config.toml
d_model = 320
norm = "rmsnorm"
attn_scale = 0.189
init = "normal"
init_std_qkv = 0.0275
beta2 = 0.99
decay_shape = "linear"
final_lr_fraction = 0.1
batch_tokens = [65536, 131072, 196608]
steps = 3711
Each number is 128 + 24 x the weight over its row's rms, rounded and kept within 0 to 255. Layers, rows and columns count from 0. Numbers have three digits each. The size before them is the row's rms in percent of the matrix's.

# up: layer 7 MLP up, 1280x320, rms 0.0666, rows 407-453, columns 64-127
# down: layer 7 MLP down (transposed), 1280x320, rms 0.0586, rows 407-452, columns 64-127
up407 092:143123149107126129139129173195116132060118116075138101090151148106139114096127103116127130146083157157143130142130125095092121107141094122111097094104116144117135122107132138158118094136124102
down407 086:153144115119140103122125190150121119148118125138117166114137153129123128133108127093139129098100087134126140157141081115137161180153112127144114139147158141107150119121210129094072119090116159
up408 094:101126163122093117129143165181130120155114123117128145133157161116168110123116134153133133128138120128138144147128111174126115135149175152100110120094126111105126114132117132143129105151150107
down408 093:099134164150140110147135116091109138101133136091144150117123100137127132090156182110127144146161172111142116130145153101124146147136123133107134158136099132118141099119149115140134080137144155
up409 092:133129130129168118125143127146125118122091117157151167127120133130145126126151088133091091110155108151140131153103135178162186107143156116120121096148180135116164149095130138151150131116107142
down409 087:112155132127138135084126105156126120108076119099102126072126144093127094115131168118137103137142105146117163094141132114115144083113090150171120131165126129122154122132213153140104101137147124
up410 101:113130150136131121115128154136177110133140134101131146122152117127121150189094121150132129125133132155151182133106153166135107130138107163099130109097143152097116163120131111126082115120164136
down410 101:166182105136150135139132148115121136140096144147178122160145181144088146136131093142136106105085132103139130163136136088091136090115157139148148136172114087100123120103142176116120111093116142
up411 107:115105156097070154132118136143148141132175127128086143103187100136143160152100136112106086116139093133102149148138116113137091146128127114146093148122146110095144124080094123121126162134109165
down411 107:097087193082139128120159127160134136137171111133135141120124134108110114128171167104130107074149127122123131162080161137136156124117098155096127131173147140102117108129108130112124170099133122
up412 100:144154141142136149133149076085128152092105106107107146131160125080142122154069134117139105141130107088132126093143119180158154129104101108169131129114114096092120138154114113115144085117142131
down412 103:084113139150073071102125143185115097125149136112116099127129149135128131137143112114132136107132174132123110093141126117106171133153179147100092116134094149105144086133151163141131157148122147
up413 103:115146146086123119120123153160115145137159090108153119143150126143160146141161113124151135139119112135113099120138153145133131110150145095146116070119112158131177115132113127195115113136138119
down413 100:167167121122154120083097176104145110139133124090112159075144124150099130097098131096133118123175142141163131123117137138141143113104128130155135151135173125171144134151100110128102121143143184
up414 098:104147131116122109137132133157140108102141122094140116132143152102136156148103139182162055097130112163131164111128075120118145064134102113111146116138130124121127148150140129134113120103113138
down414 099:149161130159120172108118170134107081171150068131148115125097113157093133121123139114124143133113148129126080150131138096115130087136110101120135139156126151116112170091149159143138125130116103
up415 098:124192083126099113126171091178140120105113150118124118123115142120151155107099160140184155133113114169098165115149091147096098161132084130155145142111136141136121142138120106125175138128150127
down415 100:067149119123103099114180072146103123112116141149073139138100094106101125143102144144137164132125116080105152112124141116111149163130095125135102142113113182131130150126100123101210193143132093
up416 095:135141108135169138178122118123145155113117152103116134107137167097112169159132133148160148118166132126130087114123103193143101117099101114134184117112114133106209134126107080076129133130107138
down416 098:143144130121115087101130153158125154106120124122130118140113160123150143125155097150124103106113165077177105118116105082118144110109090127184100116104126152136130086131127129093081144145123088
up417 097:138131130098163106153158149119124099149133125120086094092153124122148190171163169100094153122102145130123109143168127106131141130127110081105129092127157147130132112123126102147138098151096138
down417 095:115141110076114141114133147142117111168109142095101189148106127109093161104111128135132137121135135148129124142095136088134113102158145129112122126144090116086112161082150153106115136169170093
up418 100:110096151129103124147147109161094124113137123097127127124136119144122131135086118125124121109150106098134145097165156104139098163107115111128133175142175110137172088126113092156113105159140100
down418 105:110120161179118140071158144152150140139162101124113135146115090130101171121116118093058125135148136127113111126134162113107156106117139143156142141146134091128185133091131162099139140142150128
up419 098:106157140103078127153166133158122113130091143141112148105153148139120170156093098121162085144148123150107133084148119149128110129127109158150132124103173173136097104159119064150156070136150146
down419 100:118173114131112124121139124144123107132117100145111108103147115118122139131144115146070139139118127161112126135137131104119134133144141110134151111110141129158100088122158176107120130130120132
up420 101:110109113093149106132154130159124122145155090120113147097119168116147146121143129105120158132165135103162150104142091136148159128139095115091124132142145123086128145112117149134145119145161167
down420 100:116169124125158133157107144122075168117098161126132168163095137102154137109070137128070061078104118151111135139144129098148131129095130076133156116165115150168120091185137099120137095110114139
up421 095:093132106126104096133124145097103145118105141115136120117146131174096132162149137117091088096140111135133132134131158142128159080104109154129116136121156139100112158092041092112140123122118143
down421 096:127131151132160157150129143142144144105119157094136073141146121058137134157178116160165147167153083163126085116141097146165127179153138194118101099095142124117080093099105143113124138082050151
up422 098:107128089127124128120133095200151127136120107070141145147160168148148102141097144103167105125130132167131113135109063165106186148149120124141120073156112127122156090136114104131096117150114118
down422 096:099158136152090134132129109113126148147144158104088094096134119096173153124105127121139084128142128156130134109092134118098147114127163159120110101177152106150126070140111150089176102100101138
up423 096:088140098138154134140113110130147118112154093131062139144108112131127164149168179146100123155125160093119113114167108117071145147184082138094149147121119122133155125144084138149136151137124126
down423 100:158133098110116143126161112148126179141139120150106145149143125140111160113139111102158172093117062163114109125145135152141048122124162137134158134130154133179171171135110135093154135118094136
up424 106:117115110088120141155102123150087165115089140104096150108198131118115151173090128143111124111073110124142096169133112149108154140175126133134133150149170149122129132073126091111175091114123160
down424 107:144130113130083170126117129148130108126140158118120115113122086114134116094130136105126156152106143124119123104111140143062142120140115108215075142111094136113113136108135162106164153144124142
up425 105:133093134081134175186165106133127124112081140125132133148168143109118123168121096165175097124103181190150086102189133140165133072197141127133122123089105116117135117117121112114143103164122159
down425 105:156155144112133140162104122125135110106127136104132143134116116095168140139141102086113124178113120143151121121121134202120161123124120146101132151094115117096127107100144141116098081126152148
up426 101:116141146124073170109093086112125104116151137148142118148140131104181136138100117089086133123131109175150140108171117101131128117114150192159141135151162163148173140132072143179156144115147134
down426 104:180127093125164127143181144142131156093139110148113121176159154100126103167108145140117112102119107119137120178116189162120096121101104086189132109093087124069112160128153127151136175126129139
up427 095:141123153117109113165158134112146139152108127130137137118141104143118178181137108120166102114061146138094136097155139115110112107158127109146106107074108108145120164153114131112149147126116158
down427 093:097099115148143070118099140123112117139113162169132136153125155077125115123109124178106141154147132137108102132142107096152160143128123177119120113138118103159096142113211135148121187106172096
up428 094:142102121109139148179145135118108129079104116130129140141184128131130133144095129143169137097123148134157067096156096126119172102099140118101101141095140069113135118166113155159127102084142181
down428 092:122121155160095138097164142142166131140153088143121117105134141133170127107140147144163129150162146126127147128119091114096178143125075150152129108141129165114131118099193101136140105136171122
up429 108:126130137163120146177147106125125128144147134080114156098137131094127082201098145116118104083129152164130147120124093109139162170156097102128149146137183133129154114138107084117154081106075121
down429 106:116108114149141091150116148128120140119108117107109138179087141140123113096133135133087140116112120071147118132129162118139177124120144162109137109105139157139179162121166114109100090122169124
up430 092:102128130127118125125126091122133118169154130166143160126122128150156119157118144097113133123109146182149110102168120140115154152142099094126114131130092152105135122153107119124125142154121121
down430 089:152169150141110110154128124142097150118114151098165123153170150126106123132086145160129133136125100130165100087142113081132099113124124101112145145124143118105096133126137128106172133134110119
up431 104:103157121121128085167106092161108154108141129131135148112128152111176116141121111150090073133147106119094119089127136126135136100149138113115147107081145179114147100118125143151132130142118124
down431 100:116085138124164165136102107132092162142100112167138077099128143088113162159156121138109178108138152150144141101136161122104143123181145156135147104101113126108162004107141106152102166120126137
up432 094:141193156113106131113125136171097123168126140106097190171110163144120111149097101162116147107174136138101108123115080152090128144117143124085152103133168146131130127126121122181142152128160166
down432 096:231106149117168124124142147122143099149134146118156092126100126152095112111155139147093098127142139125134165105104115161139126165180113143141161136092158140135092128126113107129148198134116123
up433 096:134137118138058161124169133114134117116091138105136136143142126119131098136116152122123135108116146124139087155128117178140125139108117177110150143144170113102108105144103129114199115140157155
down433 098:107124080193131105166124119116134095120121147151097156139117157125090149080141157164118114125161131154141114107149107077115115137168161103072107122094131161156112112127134157119110142155112139
up434 101:124163136171102136150132113170112140114120151114146117120182114116150109157109117144127124108139119133111105108180114157164119136149091131157128119152134170110102116155092131107119075133106131
down434 102:111131155143097146124138123144105133143128080124131156114132176148177127145134087130110101108154066187137110167117142142109097120160108133144097121088106128110138147128128083107095126130118140
up435 096:095161128124132187175147098188105093136126117115145116127100148161103165120091156149142134078133155161107148115152157143130142121170108104109132139134114123114114111133121118120135112115114138
down435 097:156133100144093129149116128179130112147139144147108063111112138091131105119151110144134134141123125152132162146131134151093176148122131117116123101156116091115103126157113116119155103113083093
up436 110:123151106159111141186156158181141141165143107131114172112126114127128113141137139116089098098120158087099090101159091125104133129141153172153140125111122115124098114109119126128159128157140132
down436 109:108132124139124112101140118082119138092129126150135094113147159130123153114111143116135144097097169134165145094154137137101127125173096112112112112125097113119107104113111124119127145147092116
up437 102:127137131161098125112153123123132166146145082120124137102137106116102134147130117116106173141166112123128121170143159115191114133115139145112147141112162123092087129135085071150129085159131101
down437 103:100081065114127121074088146196145126083105142128119147144104131129128145121124146092123121118169136110094122090165137137140158134136106129121127146108136128152101112062107163122100112145154149
up438 101:137093119136123089114148139156142121174141125103116145121165144118131132135116111091115085119122126159091130137123115118159145173128145141140117091110105108095109134114088121137088125159163162
down438 105:205104147137108115123059114085112133112079140118137155083150110175070101140133121098140136118095166098150117138139120096100095113160143118111106068135106114103141124122145097119122123143120120
up439 097:126148097086114148132118092115139118091151113148080110140148116096132090138149088180205148090101117140117152138145127105150124084186146121109135097131147139118150130110115096143149128100086092
down439 094:131134141135144097126086162105160081141166121091160133129122099112125141129126144088107114100144084107140147119117123144130159146084159090120102128100114139102098085114172114159142107119144147
up440 095:121174097118138135149147137156168137058116145146145075156134097113136130140107141174133150140120119154150137153153142113162135136136096125098169127115168120121148107131114136152127110144127147
down440 095:137128100130147124107128139134107096135141114164158138124140135129131155158126101140095163135153122155095123149108064128114161154111160174164144105127156095121150127137167143104157110184153133
up441 095:109172100134149092120114123171098157080121083132097120127120144140189116129131119132083130115133153141110081151159140125102110100156148164134140094111119188086184149099129117145163138139164130
down441 093:110130116165103110161093119135152120154086104132150110157143179128125147140145111165137135115114142117076092151154139119110145137165168112142131074154091132098128164175171123134067120165158084
up442 092:105149090110085130132108140195114112130101151168172130095130129173127113154143139122164136139112149160094149138125119120172132135128124131138140157104110146104139105108120103113111134127125095
down442 095:130158164149137182149164132139131113123112098124082134129120142104106109091117128122102137130171119102138147157139131105073110151167088137084102151132156165132101107097149091113135105107133128
up443 099:143209132141112128151175107164150132096116072110133137155179128164182130169122111120119151128145150146072100154177108145088139120198108117085155163082140116124142155145109124140129138148136131
down443 099:114118138133098110161169160077149117101103107146106106138150085116154161127118173134114119126106156098136129130149134135125130150142141139140104134150086123162137114115130111114128067129161136
up444 095:104126107129061100145105127123118092139149102080097125130123109172198139149137144105127128131088142129122125123110154106115175138168120161136163109133151090121134158116102115166089131162175118
down444 098:113158100150123100169090139153142134116103129118122079157121116140117176142174145085115143101105122119123129115131128125166096161140100117109156173101135147103121139149154152137124123132117160
up445 103:144136104142109111134155129135119104141172109128140170169149156151143157125178093120140161125141136141124119107117124104171138091137121137109151130138152116093103127144085093179127126147127114
down445 102:171119130143155125137109157130142144164173094149119109119106131143131150154145129116114145134108165125149125085057112154101144120126122094152113186127127114110151130152125102124075112138115089
up446 108:132129139073138065139142122151082123136139111085136169107150126144156103166146126108118094074120103135109126094143092157135123067131135156103138150089132154135145131137099073131135126141122145
down446 109:185142096132116127110157107093120129143148170146148121118131100113146108145105127169130137142137101152150107107114117122179104110104113157107100103127093139100130132139093171148111137127095131
up447 093:108129146099059134113157123150079110088137129152148122125149121195132125146131127097135119120107129152137081140174131120116167140108108143145133151151101123121137179142129139079131082151159144
down447 091:125151146114075135099159135170163128073192094171123125090134139148137191111141147154109129113134114183131149160122132087149112100124117121170131117120165158153134146147131106175108114128113134
up448 097:145114143088123136137105066118086076128119083147137144148161147143167166124127118146080081152101124112132159168165127098111157113115178110121127135116142157112120149121124155141153134126129144
down448 097:170128150104154175140131147116109071107136160134139107150112107161144098133141153119120138120151143082118161134111124161115156127131132108086122153130105137143112128120161097150100147146143082
up449 102:074125130085131160153156167163140135120143163087165094123141144165148097139115139125171146137115151080121095086139118173129193105129118116105137148093122148082127103123118150087113107189107105
down449 105:080127126131102105099126103099149114121151114113100118099155184094148128157139106151115121120134143171129085175145101115136117111137124102134097141141091155140107148123188113159122129138103129
up450 103:141131156141087173164131136146132105106162102137080130094133120106167145145147132122083119120131142110110114128164138115110133159117106130089143123125157176116155160155086078136140096147165146
down450 105:116122105096132097162116123107099150107129157147129124095120149109156156083127156143108124112112127141107100142156130137149148137146114110146163130197147118135140171180131134164124103111115130
up451 101:100125110156128135131148157138140094156080127152153099161147112161132141143121137119157129087080150132137074103146162139129135125143116144135075103136140138100136120131107169161130125142150138
down451 101:129141137162080121152117108123125108128126131116147149128158168130146125160145125118160135116137117143066109150107081155094155100107144140156135149074143130139148107164122117089127121100136128
up452 094:135155154141147122150150120150131101112118130108116176097132134172148131137128141176123113136125080170111165113118147138156137103168114109138150100120153154110117085132116126102120126140146149
down452 101:190145186110108142181132128147089117172097110090098126124168118125117115149145147161118117100120144144133135075079151138123094140149097126111114083150098159158106116153124125079163130174130090
up453 107:106105131141127092133168144160129127078140117149122102122139111118147110120132129171106134171084120140156115126133122121136155140174120093114195137117107123075140121182120070140123098130136113